Part of a small language model's weights.
Training: a variant of SOAP for these matrices, 146M tokens.
Each number is 50 + 10 x the weight over the matrix's rms, rounded and kept within 0 to 99. Layers, rows and columns count from 0.

# layer 5 attention output (transposed), 128x128, rms 0.17, rows 125-127, columns 0-127
56 45 58 60 49 52 61 64 56 54 52 54 53 47 66 38 40 72 49 57 47 56 36 50 69 43 44 52 59 44 52 39 50 42 49 62 47 53 61 64 58 54 66 72 40 40 52 43 58 36 55 37 49 62 41 64 64 56 55 49 53 23 57 47 48 60 47 47 48 50 49 50 79 37 49 48 45 42 42 52 53 56 39 38 52 45 64 50 50 46 44 55 65 53 47 60 53 70 27 27 57 50 58 52 57 43 58 41 40 46 36 50 37 59 35 43 46 56 63 46 44 61 39 35 64 45 60 34
44 52 29 27 52 66 49 67 42 41 53 55 51 50 29 50 59 52 52 37 36 51 75 42 43 78 55 44 75 39 35 47 65 58 37 46 36 50 25 51 64 45 71 44 44 50 53 41 42 58 46 48 42 48 45 61 55 37 44 38 43 52 45 45 45 28 56 49 51 41 54 53 43 35 37 62 53 30 53 52 51 36 61 43 45 57 58 44 56 45 67 68 54 64 50 48 50 51 56 61 71 54 46 62 32 59 41 47 45 40 41 81 46 49 45 46 70 40 49 50 48 46 37 66 41 43 55 50
59 62 55 67 50 41 31 59 48 62 50 74 58 53 37 77 58 49 49 67 51 33 65 38 53 45 59 60 40 26 34 63 46 51 52 42 56 44 55 52 64 36 51 55 38 51 31 46 47 55 55 43 64 42 51 75 28 71 42 41 32 41 71 37 47 48 54 61 42 51 49 35 56 47 39 44 49 56 53 57 43 48 48 57 45 65 40 53 47 59 56 44 57 55 33 51 64 49 56 41 37 71 45 52 43 54 51 38 58 39 60 67 65 40 38 54 60 46 57 50 48 65 53 49 52 39 44 59
# layer 5 attention value, 128x128, rms 0.184, rows 126-127, columns 0-127
33 45 47 47 58 53 47 52 41 62 60 55 54 44 60 44 63 35 58 18 44 67 67 34 55 46 55 64 56 56 45 43 74 50 32 74 55 51 41 49 49 55 53 56 33 54 40 71 58 58 32 48 43 35 46 43 26 58 59 40 36 28 67 51 55 47 44 47 39 55 56 48 45 40 36 59 39 46 54 60 51 53 37 65 33 54 47 42 23 52 46 36 62 55 24 38 41 57 49 79 77 61 33 62 46 70 33 47 53 38 57 64 41 67 43 43 70 44 43 56 38 47 41 51 52 42 39 54
43 57 55 42 29 62 54 53 52 61 20 66 73 63 42 58 52 53 53 44 66 46 65 40 43 61 58 51 62 44 51 53 57 50 54 47 40 56 39 57 27 24 46 43 44 51 54 49 42 53 55 41 42 53 52 58 46 64 31 50 41 68 68 58 52 64 30 36 43 44 62 38 44 51 59 51 50 64 63 62 40 39 53 25 40 60 51 38 49 74 56 49 48 51 31 45 47 38 61 37 58 67 46 48 41 53 52 49 52 54 71 56 58 61 53 45 73 47 41 51 44 66 50 50 41 37 48 68
# layer 5 MLP up, 512x128, rms 0.187, rows 0-24, columns 0-127
56 60 35 43 75 63 28 23 39 36 71 45 43 33 62 71 39 20 29 24 74 43 33 60 53 44 40 34 62 64 38 52 61 49 32 47 46 23 50 57 43 66 41 59 49 45 51 63 48 53 44 58 50 40 56 52 56 51 63 58 43 56 44 49 51 48 47 40 74 45 36 56 50 46 55 63 47 52 48 25 50 39 56 39 48 64 61 45 38 30 49 42 43 48 52 48 40 25 54 45 30 47 35 53 28 70 52 56 45 74 51 22 38 59 58 46 42 46 57 55 62 58 44 53 44 46 69 73
58 52 55 38 42 59 52 46 48 53 51 52 53 50 71 62 51 48 37 64 56 44 74 49 64 50 46 38 37 70 46 50 54 60 49 50 44 47 51 55 38 36 57 54 39 56 43 51 70 50 40 59 50 35 47 57 56 62 55 41 48 37 63 62 35 57 62 52 39 46 51 34 38 49 40 53 57 59 39 62 39 45 59 66 46 50 57 46 45 31 56 44 54 45 59 51 40 66 60 54 71 59 64 52 44 37 56 49 36 44 59 59 42 46 58 36 50 46 55 49 53 40 45 51 46 67 46 61
61 52 39 27 38 54 26 73 62 61 58 65 36 50 45 47 66 48 48 47 37 34 55 66 66 43 63 40 48 62 48 41 50 45 49 57 59 45 24 56 50 62 45 50 46 52 44 40 53 52 58 57 51 59 34 50 38 42 40 47 62 50 60 39 68 44 51 52 40 58 48 51 50 51 42 54 51 33 52 31 29 38 50 59 48 41 55 38 56 42 68 33 42 50 63 59 36 44 39 37 59 40 45 52 42 58 64 54 49 54 46 43 46 75 48 53 37 43 45 63 38 41 59 52 36 31 61 44
52 53 52 54 41 46 57 74 48 43 51 59 40 51 56 49 44 48 51 58 36 62 59 51 47 46 50 38 65 45 63 64 54 57 57 53 64 66 65 58 41 59 60 61 44 63 75 51 35 55 51 52 41 60 56 48 44 51 57 50 41 43 57 52 44 59 45 41 49 52 67 50 72 47 53 51 47 38 36 48 59 32 40 42 59 64 45 45 35 54 63 39 50 52 42 58 54 42 52 45 46 48 48 65 38 66 64 50 56 48 53 49 59 55 35 47 49 55 50 67 61 63 54 39 57 59 47 66
63 60 43 63 64 44 63 68 48 50 61 61 61 41 51 51 43 37 54 47 48 42 37 51 50 53 52 46 57 51 63 57 56 44 42 42 53 61 69 67 55 44 64 40 71 68 48 62 37 52 48 54 60 53 60 55 38 52 55 47 65 52 47 50 50 55 49 47 71 66 59 64 60 48 35 44 50 50 53 42 41 24 50 31 64 41 58 52 34 75 65 42 72 43 43 52 43 40 51 56 35 32 54 66 58 60 56 52 62 48 45 44 37 26 50 55 55 51 44 48 53 55 52 57 54 60 55 59
42 47 55 58 50 40 38 55 49 35 50 56 53 62 58 45 59 63 48 51 68 43 49 38 36 55 63 51 41 50 28 62 44 45 53 57 71 46 44 40 47 44 52 46 28 57 61 46 46 51 59 41 49 53 51 58 50 43 51 59 41 59 54 49 25 48 67 79 61 44 51 35 49 51 49 41 41 58 50 42 53 32 57 52 57 53 28 65 76 56 72 50 49 50 55 57 44 39 65 63 63 44 43 42 61 62 35 52 69 57 44 56 65 59 42 45 65 49 30 31 50 44 37 32 56 54 40 48
39 58 50 35 49 45 47 52 45 60 66 45 47 31 44 40 59 56 49 48 43 45 54 27 61 65 57 45 51 39 60 53 54 40 58 61 47 49 51 59 50 52 54 41 77 65 56 49 67 37 39 46 52 51 43 64 54 47 46 52 36 45 65 42 32 37 51 45 39 46 40 50 32 56 57 54 49 48 53 43 54 64 51 57 43 55 49 47 55 46 54 52 55 46 56 29 35 58 36 52 51 51 38 44 54 51 63 56 49 48 45 60 58 42 50 53 62 40 39 65 53 38 44 64 42 53 51 38
67 44 49 52 31 47 51 44 34 57 72 61 51 54 44 45 39 70 34 40 60 41 61 65 39 44 44 45 44 43 48 41 36 50 50 52 52 51 47 49 56 54 44 34 73 54 46 50 57 24 60 63 46 36 61 37 50 52 42 46 48 61 44 48 48 46 37 28 51 52 40 50 39 59 66 75 41 42 54 38 48 43 55 39 42 54 57 56 49 49 54 47 45 51 52 45 50 38 48 51 39 58 46 47 49 55 56 46 54 44 45 45 36 44 51 48 51 45 55 39 42 55 60 46 49 53 57 37
60 26 52 56 42 61 58 49 58 42 51 60 54 55 59 30 47 64 57 44 26 63 55 64 54 46 34 49 64 48 59 53 70 41 65 50 35 40 53 48 82 46 36 42 58 65 40 56 60 48 43 25 49 41 63 65 34 66 64 54 49 54 60 52 56 40 58 64 55 37 52 52 43 36 38 35 66 62 42 59 42 75 50 47 40 47 42 52 63 72 55 37 63 57 59 37 57 47 31 53 52 55 49 36 21 68 67 38 37 51 37 55 48 47 38 42 56 40 52 50 43 45 56 48 58 33 43 44
56 55 45 39 53 54 41 49 40 50 51 62 49 49 39 58 38 59 40 64 49 43 51 51 58 61 48 51 40 50 69 51 44 73 45 38 41 44 65 52 54 54 43 61 55 46 54 62 41 37 42 45 51 55 60 55 28 42 57 50 49 36 77 40 48 67 50 59 47 50 49 53 52 34 30 41 71 46 64 54 49 59 31 47 46 47 66 55 47 47 46 50 42 43 45 49 53 50 33 44 37 53 57 51 52 39 45 52 43 51 36 38 41 63 68 49 56 53 48 51 59 63 44 46 56 51 26 71
52 45 46 50 40 57 39 52 49 51 52 64 50 63 68 59 56 35 47 40 51 28 47 47 30 45 41 41 41 37 45 48 50 50 59 50 46 46 65 52 79 75 36 69 35 49 51 16 30 46 52 38 67 29 55 45 43 61 47 63 54 34 34 43 40 39 41 57 26 57 43 50 55 60 57 52 31 55 56 43 52 59 49 49 58 49 51 43 57 50 43 54 23 40 61 46 51 57 19 52 34 44 44 58 44 42 52 41 49 56 29 26 55 50 38 60 33 59 56 44 25 46 62 29 54 44 27 56
50 49 47 48 54 49 40 61 32 56 55 49 36 56 40 45 48 46 44 50 25 51 72 45 44 46 59 41 55 40 48 56 45 43 44 44 53 52 60 47 48 47 53 56 36 44 49 62 46 55 53 61 48 44 38 53 53 61 48 59 43 38 58 29 61 59 52 56 48 63 66 55 66 62 44 43 45 48 48 58 46 42 58 66 34 59 37 45 55 57 72 54 52 34 45 49 44 53 56 55 47 56 53 54 51 59 49 72 30 50 54 57 61 48 56 52 69 43 54 52 51 41 37 62 44 69 38 43
35 50 45 45 43 51 66 55 32 63 49 42 65 35 61 34 43 63 52 53 62 59 36 50 84 56 50 61 56 43 38 44 59 45 60 45 40 64 43 49 48 42 37 55 52 51 55 52 52 49 52 49 56 48 49 48 51 67 60 54 55 46 55 53 53 51 62 59 48 52 52 53 44 35 48 54 57 59 57 49 55 53 40 47 56 48 51 47 40 59 58 58 40 48 47 51 41 56 58 53 61 40 34 38 53 56 49 40 43 49 60 37 54 63 53 36 49 59 49 50 56 57 62 52 41 47 53 40
58 38 53 53 38 38 39 63 48 66 38 57 52 37 58 53 40 54 53 51 68 52 70 44 52 57 54 49 61 54 39 54 61 60 46 71 42 37 51 70 46 43 56 67 30 54 23 47 38 44 55 60 53 19 59 56 25 58 51 53 56 50 57 61 57 44 50 45 52 49 55 49 38 34 61 44 52 49 57 55 59 45 48 43 62 58 54 61 38 46 52 32 45 40 42 54 44 62 51 51 37 42 46 63 51 38 42 51 36 57 51 48 44 59 49 45 52 48 45 48 63 64 40 50 53 57 41 60
56 44 53 50 47 44 38 63 43 48 47 58 45 43 52 67 59 51 49 35 60 62 49 39 52 55 45 35 40 56 61 58 49 56 40 40 44 62 40 61 38 40 47 51 52 63 32 48 46 42 51 40 62 58 57 50 30 51 58 50 53 63 53 41 57 46 63 42 46 36 50 51 60 52 42 44 43 37 63 41 35 61 62 51 48 57 52 52 44 49 43 48 39 40 44 69 48 61 53 63 40 53 23 47 31 47 43 46 30 54 65 51 42 58 35 37 48 59 66 46 32 77 71 26 56 51 59 65
58 66 50 52 45 44 35 37 51 46 50 57 46 64 42 57 39 61 22 27 63 53 41 50 56 47 68 47 46 47 37 54 65 51 49 43 54 45 41 49 57 44 38 49 56 47 60 51 45 54 40 60 39 51 57 50 50 49 58 56 34 64 56 48 39 55 38 37 48 55 43 53 48 57 43 50 43 53 65 52 43 44 57 45 55 34 54 62 51 51 51 50 39 49 31 57 42 66 45 46 62 63 48 59 54 44 61 48 45 50 43 41 22 56 56 44 58 56 59 59 63 63 57 47 41 71 45 42
47 50 37 34 53 50 47 50 56 65 47 36 42 52 31 59 40 49 49 57 60 48 57 51 67 61 57 44 56 53 54 76 43 52 44 55 65 50 42 59 64 41 46 33 56 50 62 64 52 36 59 64 45 38 52 49 59 59 45 54 61 61 60 43 57 77 35 55 41 36 60 43 42 46 51 62 41 58 29 51 49 57 34 69 52 40 37 33 67 41 46 62 30 46 63 44 48 39 53 45 55 46 61 33 40 47 48 61 63 46 45 55 35 50 65 47 60 38 44 35 51 36 38 54 60 50 59 37
31 35 54 31 54 44 49 38 51 58 61 53 48 32 50 55 57 67 47 45 68 61 60 62 48 50 44 51 80 54 44 67 68 70 34 42 40 42 29 74 57 63 68 48 59 66 42 59 47 52 60 53 38 43 32 60 46 47 55 31 44 48 74 51 34 35 44 32 41 62 73 66 36 42 43 53 43 42 65 47 51 58 52 61 41 54 52 43 55 45 70 56 66 46 43 67 62 49 58 41 55 36 74 34 36 43 38 49 50 56 61 65 52 62 54 49 54 43 48 46 56 57 25 51 39 42 53 52
50 39 50 48 40 32 57 43 76 43 59 74 41 55 51 65 47 57 57 47 45 48 47 73 59 39 32 51 36 44 58 49 38 61 71 42 57 42 49 72 64 37 49 39 53 39 50 52 54 54 43 54 51 62 47 55 62 60 41 54 66 45 68 62 45 53 63 58 69 44 64 26 43 64 75 50 50 57 61 49 48 46 53 56 42 54 44 38 34 34 54 50 51 27 58 38 54 55 57 53 67 52 38 51 51 46 40 19 39 54 43 35 45 47 33 50 39 51 48 56 53 33 62 42 48 48 65 56
45 64 54 31 52 56 46 49 39 70 56 62 48 44 45 45 41 60 36 45 57 59 48 53 51 57 42 51 64 49 46 54 53 46 49 60 56 38 40 52 66 48 35 56 58 66 55 44 40 41 40 58 43 43 55 66 45 58 49 45 67 38 56 39 38 56 43 50 35 50 64 43 59 44 51 34 59 58 61 38 38 43 46 46 54 63 55 55 59 51 48 53 50 53 54 36 33 49 35 35 66 48 43 64 44 44 45 47 43 51 50 63 63 62 37 48 45 44 51 48 42 44 25 60 47 62 49 59
51 59 37 34 49 31 69 45 57 34 44 69 65 52 44 69 50 52 54 32 64 49 34 69 56 55 60 26 27 33 41 49 53 44 41 49 47 58 39 59 43 38 45 67 66 46 53 65 67 35 55 56 62 44 54 70 65 52 74 67 63 59 49 54 47 37 42 60 54 49 52 51 53 62 31 54 61 38 29 76 53 53 57 61 62 48 50 50 52 50 44 61 51 45 65 49 36 55 43 31 43 57 49 40 46 39 23 51 64 49 49 62 56 45 44 48 61 57 59 61 33 33 54 65 51 53 61 52
42 59 46 40 42 53 56 40 48 30 52 44 51 39 55 71 42 54 59 43 60 37 30 45 58 50 40 54 52 43 65 50 39 46 48 62 30 46 35 47 34 53 52 46 45 55 55 46 56 41 29 56 49 54 47 47 38 47 49 59 63 65 54 41 43 52 51 58 59 39 48 42 59 46 35 61 55 67 47 53 65 41 62 54 47 53 64 52 58 36 43 55 47 42 50 43 54 52 28 59 53 50 46 41 59 42 50 68 52 61 48 30 50 43 53 31 42 46 55 39 60 59 59 54 58 72 46 57
51 38 50 59 74 40 51 52 45 58 60 60 61 40 50 49 48 46 42 66 34 54 39 42 51 51 45 62 57 44 44 52 50 45 70 37 47 49 60 55 40 58 46 35 43 60 53 43 52 40 42 56 62 43 57 46 44 40 50 45 61 50 44 51 51 61 48 35 54 40 22 55 42 41 77 43 58 55 55 45 45 43 51 40 49 64 35 49 49 46 69 65 45 63 32 55 41 64 59 52 57 44 46 57 57 48 61 42 58 70 52 49 41 66 44 48 49 39 47 45 55 48 50 55 58 39 46 50
49 50 53 39 38 54 54 43 53 34 57 27 43 30 55 47 60 36 50 64 64 46 36 62 64 56 54 68 57 67 45 48 31 56 44 56 48 59 60 42 41 38 40 44 38 54 36 47 37 52 61 51 54 50 65 56 56 52 61 56 41 51 41 46 53 45 60 47 57 55 65 41 53 43 71 59 36 39 60 38 58 44 44 47 55 57 42 57 52 70 50 39 43 40 70 53 44 50 69 45 49 54 52 55 52 39 43 49 65 60 35 40 43 61 50 77 49 39 48 47 46 58 42 60 39 47 60 57
50 40 26 30 48 63 49 45 37 48 60 41 52 46 50 45 60 47 61 44 63 48 50 55 32 64 52 81 46 56 50 45 57 53 46 46 61 33 51 45 52 51 35 40 58 48 54 57 56 51 61 53 65 49 31 50 60 62 46 55 44 57 45 57 49 50 76 52 36 43 59 62 37 65 32 56 40 26 59 56 35 46 50 71 38 40 50 43 45 50 54 51 51 52 52 51 45 58 55 54 65 50 46 63 68 45 41 54 52 48 47 49 43 54 42 46 51 27 60 65 54 46 44 60 61 38 56 53
# layer 5 MLP down (transposed), 512x128, rms 0.185, rows 0-24, columns 0-127
65 76 46 55 54 65 48 44 48 49 67 48 52 59 42 43 60 55 45 56 73 45 41 49 50 55 39 50 50 58 35 49 53 34 44 53 53 55 52 59 55 37 55 68 39 56 44 60 61 45 44 52 49 52 51 51 40 54 66 63 51 50 28 43 57 54 49 54 49 53 48 46 44 58 66 76 57 49 53 62 56 47 61 67 46 35 56 44 57 44 58 40 66 45 48 48 42 60 72 43 51 46 60 31 43 57 39 39 72 63 88 42 40 42 58 40 46 35 65 45 55 60 33 60 49 40 54 59
53 51 50 68 51 53 46 50 51 52 40 52 46 45 47 53 43 56 44 49 36 64 43 61 38 30 53 59 52 45 53 53 44 55 32 44 48 47 49 43 50 56 47 49 44 57 64 49 39 55 59 50 56 48 46 40 53 43 48 50 58 58 46 53 45 50 49 40 54 58 47 48 62 43 54 42 46 47 56 45 65 50 45 68 59 36 53 51 56 53 42 48 48 31 46 60 55 37 57 33 38 49 43 45 52 59 52 48 54 60 36 60 59 60 51 41 35 74 38 41 54 56 46 55 61 54 53 46
37 30 59 64 48 26 40 42 48 49 46 40 40 50 51 57 45 47 58 60 50 46 49 58 47 56 43 62 52 53 50 44 48 63 48 55 31 50 61 44 79 55 66 43 59 42 56 38 54 38 68 44 66 71 57 65 66 59 48 39 47 43 21 59 28 33 48 62 55 33 53 59 46 59 60 44 37 67 53 63 71 60 45 64 54 37 22 52 47 50 38 49 58 59 33 59 57 30 54 41 56 68 57 59 62 49 44 53 50 57 58 49 36 34 47 44 69 24 53 45 64 50 53 51 59 55 50 47
48 44 43 46 51 62 58 50 55 61 41 52 43 50 46 58 60 53 57 44 63 45 52 47 55 46 68 48 39 64 48 34 40 34 49 39 55 42 47 47 38 59 33 61 33 52 38 54 60 46 46 30 57 49 38 60 48 54 45 53 58 51 53 44 31 43 40 55 53 37 38 62 50 51 49 44 36 53 65 49 44 52 47 57 30 50 41 50 47 53 37 50 51 53 48 65 45 73 60 50 50 51 45 48 52 35 48 50 39 57 52 57 39 40 68 42 43 58 58 36 60 52 62 55 42 43 57 48
37 72 41 37 35 49 48 57 50 56 35 65 47 54 47 43 60 73 73 67 37 55 58 47 60 54 38 46 35 48 49 55 53 60 40 57 39 46 27 55 53 52 75 56 48 57 43 40 63 38 59 54 37 57 57 59 57 44 37 46 45 61 57 67 56 56 44 27 47 37 44 45 54 51 74 54 36 28 56 59 47 67 56 56 53 54 58 50 54 42 36 60 26 43 53 58 54 48 39 37 51 58 58 63 63 51 47 70 46 43 64 35 53 50 56 36 61 59 33 53 50 77 29 61 44 52 53 27
60 64 70 45 58 47 57 53 53 58 38 52 57 53 36 52 49 75 65 71 50 52 57 49 43 38 37 50 63 58 54 47 55 38 70 43 45 62 62 36 46 56 39 38 57 24 34 46 30 50 58 67 53 52 61 67 46 49 52 30 44 43 39 43 69 51 40 39 54 57 33 62 62 54 52 54 53 60 42 48 52 41 49 54 48 43 61 50 41 47 68 59 29 70 72 43 46 49 33 61 62 50 52 51 58 30 57 47 48 60 41 64 46 39 63 65 52 67 63 70 61 62 26 42 44 55 53 44
51 54 49 55 52 51 62 64 61 49 44 70 60 66 46 74 51 58 48 60 67 42 56 61 49 61 53 41 47 36 39 57 68 39 50 35 52 38 56 55 57 43 46 61 34 59 48 55 48 59 38 61 56 51 53 48 45 50 46 38 64 56 43 48 59 50 49 48 63 54 42 48 64 46 48 47 47 45 58 44 43 62 58 50 52 38 50 52 44 46 43 50 47 52 50 60 54 47 34 48 33 36 62 50 78 43 42 34 60 66 60 48 39 55 61 43 41 42 62 55 70 59 45 42 34 54 40 61
32 50 59 50 55 60 47 71 57 40 23 49 52 57 51 56 45 33 65 66 59 63 42 30 51 50 51 62 63 53 47 52 62 37 53 58 61 53 39 58 34 53 56 36 53 58 39 39 46 36 56 41 59 52 48 57 52 52 60 54 72 25 46 33 27 46 57 63 48 49 57 48 60 47 31 24 41 61 48 64 62 57 57 54 65 51 59 51 40 47 43 50 73 52 53 45 49 52 41 45 56 47 43 44 32 42 53 50 56 47 59 44 67 64 56 52 44 63 40 75 60 38 49 52 38 46 63 43
50 61 41 55 52 52 32 48 36 46 64 51 66 59 39 57 50 31 49 61 62 53 62 47 61 41 57 51 48 53 44 51 35 40 41 53 67 56 47 63 18 35 57 51 44 21 43 46 43 46 50 68 68 46 42 43 48 55 49 44 50 59 44 47 63 47 38 56 50 45 39 55 47 65 62 54 28 35 50 53 61 54 40 54 58 65 57 33 56 47 54 60 53 48 56 50 39 48 55 54 44 53 53 52 68 38 40 42 55 48 66 43 50 51 53 51 64 56 39 46 65 55 42 63 62 45 51 62
40 65 48 60 47 53 62 43 52 48 51 78 60 56 43 33 50 46 64 43 50 66 51 39 45 47 42 60 55 55 40 42 67 45 64 60 52 80 48 51 44 43 59 44 60 41 62 21 38 50 32 50 72 52 33 61 53 39 39 58 47 48 41 68 74 40 48 53 43 52 41 33 41 57 32 55 58 53 57 61 44 45 56 57 49 47 55 42 59 49 66 46 40 53 44 56 66 55 41 57 34 45 36 55 50 59 66 39 50 37 45 47 43 48 54 34 41 67 38 48 56 42 41 59 31 40 66 57
58 49 52 62 46 48 59 53 58 33 76 58 40 38 54 36 45 50 35 63 31 48 70 49 43 55 42 70 45 58 45 51 32 70 61 54 66 47 46 57 61 49 68 57 58 48 46 36 54 51 49 48 54 51 64 31 59 39 57 35 64 65 52 47 39 53 72 47 49 70 49 50 58 67 45 36 43 54 64 57 45 43 69 69 28 48 54 29 54 52 45 46 57 61 47 56 49 53 46 50 51 65 61 40 33 57 47 48 44 63 05 70 59 27 41 47 60 56 58 51 52 48 33 33 89 65 39 43
56 52 54 53 48 43 46 46 66 52 58 54 64 40 62 58 44 46 68 46 60 53 42 59 40 52 54 52 36 35 50 47 70 47 56 62 48 47 52 52 45 35 38 47 51 55 48 46 57 51 55 40 60 55 57 53 47 51 58 51 53 44 57 47 38 54 47 45 55 41 52 52 49 53 55 51 66 50 54 43 48 52 40 47 54 38 53 45 53 55 36 49 53 50 58 50 57 59 36 39 41 53 55 46 45 45 46 31 65 55 39 59 50 43 55 42 38 56 42 52 48 63 68 48 48 41 67 55
52 30 36 42 55 45 38 48 61 41 38 53 35 61 39 62 38 42 57 36 57 44 51 51 28 46 42 38 53 46 64 56 47 52 54 52 50 57 65 45 49 42 57 41 56 49 39 37 49 54 48 52 38 65 53 47 40 41 67 44 52 44 53 47 60 41 54 43 58 49 40 59 50 62 51 57 50 39 55 55 55 50 52 52 45 56 56 52 41 31 45 45 51 43 45 64 56 63 50 35 21 45 65 63 49 41 58 48 76 46 49 59 51 50 60 59 36 40 65 52 50 37 45 46 56 55 58 72
44 47 47 40 42 75 56 38 42 40 46 39 44 67 55 49 61 47 50 46 31 49 50 46 44 45 57 54 42 52 54 51 46 47 52 44 64 59 43 50 54 44 45 45 48 63 66 47 63 70 37 23 51 65 41 66 82 47 40 64 59 55 69 55 40 51 45 66 45 38 58 53 51 57 60 57 50 38 49 50 25 26 47 36 53 47 63 47 66 35 51 64 56 65 45 41 59 59 58 47 58 70 55 30 56 55 40 56 58 41 45 54 56 54 44 57 39 68 52 49 28 55 36 60 53 44 39 51
34 46 32 55 48 55 80 42 52 78 49 57 55 47 35 47 47 40 50 61 39 30 55 56 52 61 64 36 41 36 36 48 53 60 57 53 67 51 50 38 43 45 58 35 37 47 45 61 33 50 53 54 65 31 57 41 56 41 41 43 45 45 42 65 53 53 33 43 46 58 35 52 49 43 42 47 67 53 46 51 52 60 53 48 50 46 45 45 52 48 50 51 66 42 51 31 61 33 47 36 53 49 53 61 63 52 64 48 49 61 57 51 63 54 43 53 52 47 35 62 49 39 46 53 51 51 39 52
47 54 58 57 64 43 61 47 55 46 47 28 45 41 55 49 39 47 45 57 40 51 53 60 59 45 36 63 48 55 58 60 52 59 45 46 49 54 55 29 42 62 60 39 37 62 46 71 68 46 42 48 57 48 49 41 69 60 44 34 55 64 59 63 41 56 48 61 47 26 41 46 56 62 43 48 49 45 36 45 42 56 31 63 44 61 56 41 45 48 52 55 47 53 53 57 45 70 58 49 47 51 52 48 56 43 49 40 55 50 35 48 57 61 49 53 45 44 46 29 48 39 54 41 64 46 46 48
62 63 34 64 51 50 60 54 38 43 45 55 61 39 62 54 36 44 62 40 46 43 38 41 46 52 57 56 64 46 52 53 41 65 54 51 46 60 59 37 59 53 55 58 56 40 43 34 49 68 51 47 47 54 64 63 51 45 29 37 45 41 62 64 46 35 45 44 42 54 51 50 53 48 38 37 51 47 46 58 49 52 41 55 47 45 55 55 44 56 40 52 58 43 30 58 66 49 46 43 49 52 53 65 54 59 64 36 48 49 31 60 68 45 35 55 46 35 54 61 46 41 51 49 65 44 45 49
73 37 27 48 46 55 55 57 50 51 56 53 49 73 64 43 42 52 54 54 46 44 54 37 61 45 36 60 45 46 65 55 29 52 58 55 48 51 61 35 52 37 53 55 37 51 68 51 61 62 51 51 77 48 64 32 34 61 49 61 49 69 37 43 60 55 35 43 54 65 37 42 72 52 44 52 57 51 36 55 48 49 37 53 51 53 41 62 38 70 39 45 38 53 51 53 36 47 40 56 57 54 63 37 47 44 64 46 50 56 50 21 43 68 48 40 65 45 41 66 37 43 58 67 51 67 41 54
46 42 37 52 64 59 52 44 59 67 64 67 38 57 48 41 42 62 53 46 29 52 70 61 36 49 70 55 51 47 59 57 65 48 62 50 50 33 62 60 47 45 44 30 38 43 71 47 56 58 42 53 54 81 46 55 35 44 38 62 29 56 53 64 39 46 59 40 73 48 76 40 41 59 77 50 46 48 51 51 61 50 63 33 57 54 29 27 34 41 69 43 61 40 50 39 50 57 51 53 39 43 43 49 58 49 63 52 31 52 65 45 58 61 56 51 34 47 34 57 36 45 49 50 69 42 61 45
58 49 36 53 51 54 68 65 42 46 62 40 39 59 47 49 49 44 47 62 44 48 54 40 42 49 47 47 42 57 57 38 38 52 57 41 43 62 53 47 57 48 53 46 42 34 34 51 53 52 58 45 48 64 38 37 38 45 49 46 42 56 34 57 40 49 43 51 42 44 56 60 48 51 55 62 43 39 50 61 56 43 55 60 43 48 41 55 31 40 47 53 53 56 65 58 48 68 41 54 50 48 36 26 46 40 40 46 50 50 47 47 60 48 54 46 60 40 48 54 52 53 60 62 54 45 54 50
53 41 57 51 53 45 41 49 60 61 54 48 44 38 47 70 44 40 42 48 49 50 61 50 48 58 37 72 64 66 51 57 42 56 57 38 42 43 34 37 33 54 39 47 70 65 55 71 51 58 43 36 40 63 51 44 34 45 33 52 52 45 68 31 71 26 60 34 60 45 58 70 42 49 43 62 64 34 50 50 48 58 50 54 30 60 63 37 64 62 45 54 52 55 42 43 46 69 58 39 65 53 54 61 54 52 52 39 56 50 24 45 46 55 54 61 63 48 39 49 55 45 73 42 63 52 49 56
60 46 62 44 59 58 48 55 50 60 48 69 39 46 49 60 47 41 45 51 58 68 66 44 43 43 66 53 45 47 27 56 68 47 53 62 59 56 51 61 46 61 54 48 63 35 56 59 40 44 52 49 47 49 49 54 77 41 45 42 65 40 46 44 76 63 59 58 47 55 55 63 52 47 63 59 43 40 55 44 35 48 43 62 49 36 54 29 48 60 36 51 59 60 58 50 38 49 54 24 52 50 57 50 17 72 34 43 42 43 59 62 59 45 46 57 46 55 47 56 60 58 41 59 46 43 43 54
46 49 58 46 20 44 64 70 49 35 37 47 36 49 64 42 48 51 49 46 54 57 42 55 52 72 61 59 51 37 55 44 47 48 41 55 58 43 46 51 57 38 51 64 52 44 55 38 48 51 44 58 52 64 53 57 52 48 53 48 35 53 53 52 40 36 48 59 55 56 57 60 58 42 40 33 42 52 50 52 64 41 36 46 54 59 52 53 46 46 41 38 54 45 59 46 47 34 34 49 59 45 55 64 32 56 46 46 59 38 60 47 47 31 53 56 47 51 44 50 48 42 46 37 50 57 45 63
43 48 64 62 56 31 32 33 56 63 50 54 39 44 65 51 55 39 49 40 48 23 46 65 72 34 52 30 38 36 64 53 44 52 56 58 61 43 53 62 48 66 48 55 62 50 69 37 50 60 52 61 37 46 47 64 54 46 47 27 46 57 50 41 58 37 52 44 61 56 43 50 40 58 79 24 29 45 62 42 41 47 54 41 57 55 50 43 64 40 45 43 40 61 54 48 72 42 57 68 57 43 62 43 41 41 53 60 64 49 50 48 49 47 50 63 61 34 72 29 59 43 65 48 70 64 25 50
42 52 41 49 68 53 69 46 45 48 39 45 53 60 61 31 34 63 46 41 69 59 48 46 59 52 46 41 34 53 44 55 33 55 44 52 45 51 53 59 44 61 76 25 52 54 55 42 51 64 43 37 52 53 48 47 57 60 49 36 55 43 37 49 31 35 45 45 52 48 61 50 52 36 35 51 42 47 43 30 57 52 50 39 51 58 43 55 58 60 58 53 43 53 50 53 49 46 41 66 41 53 53 36 29 40 70 45 61 49 51 48 41 47 42 51 49 48 66 48 59 42 55 52 32 70 49 58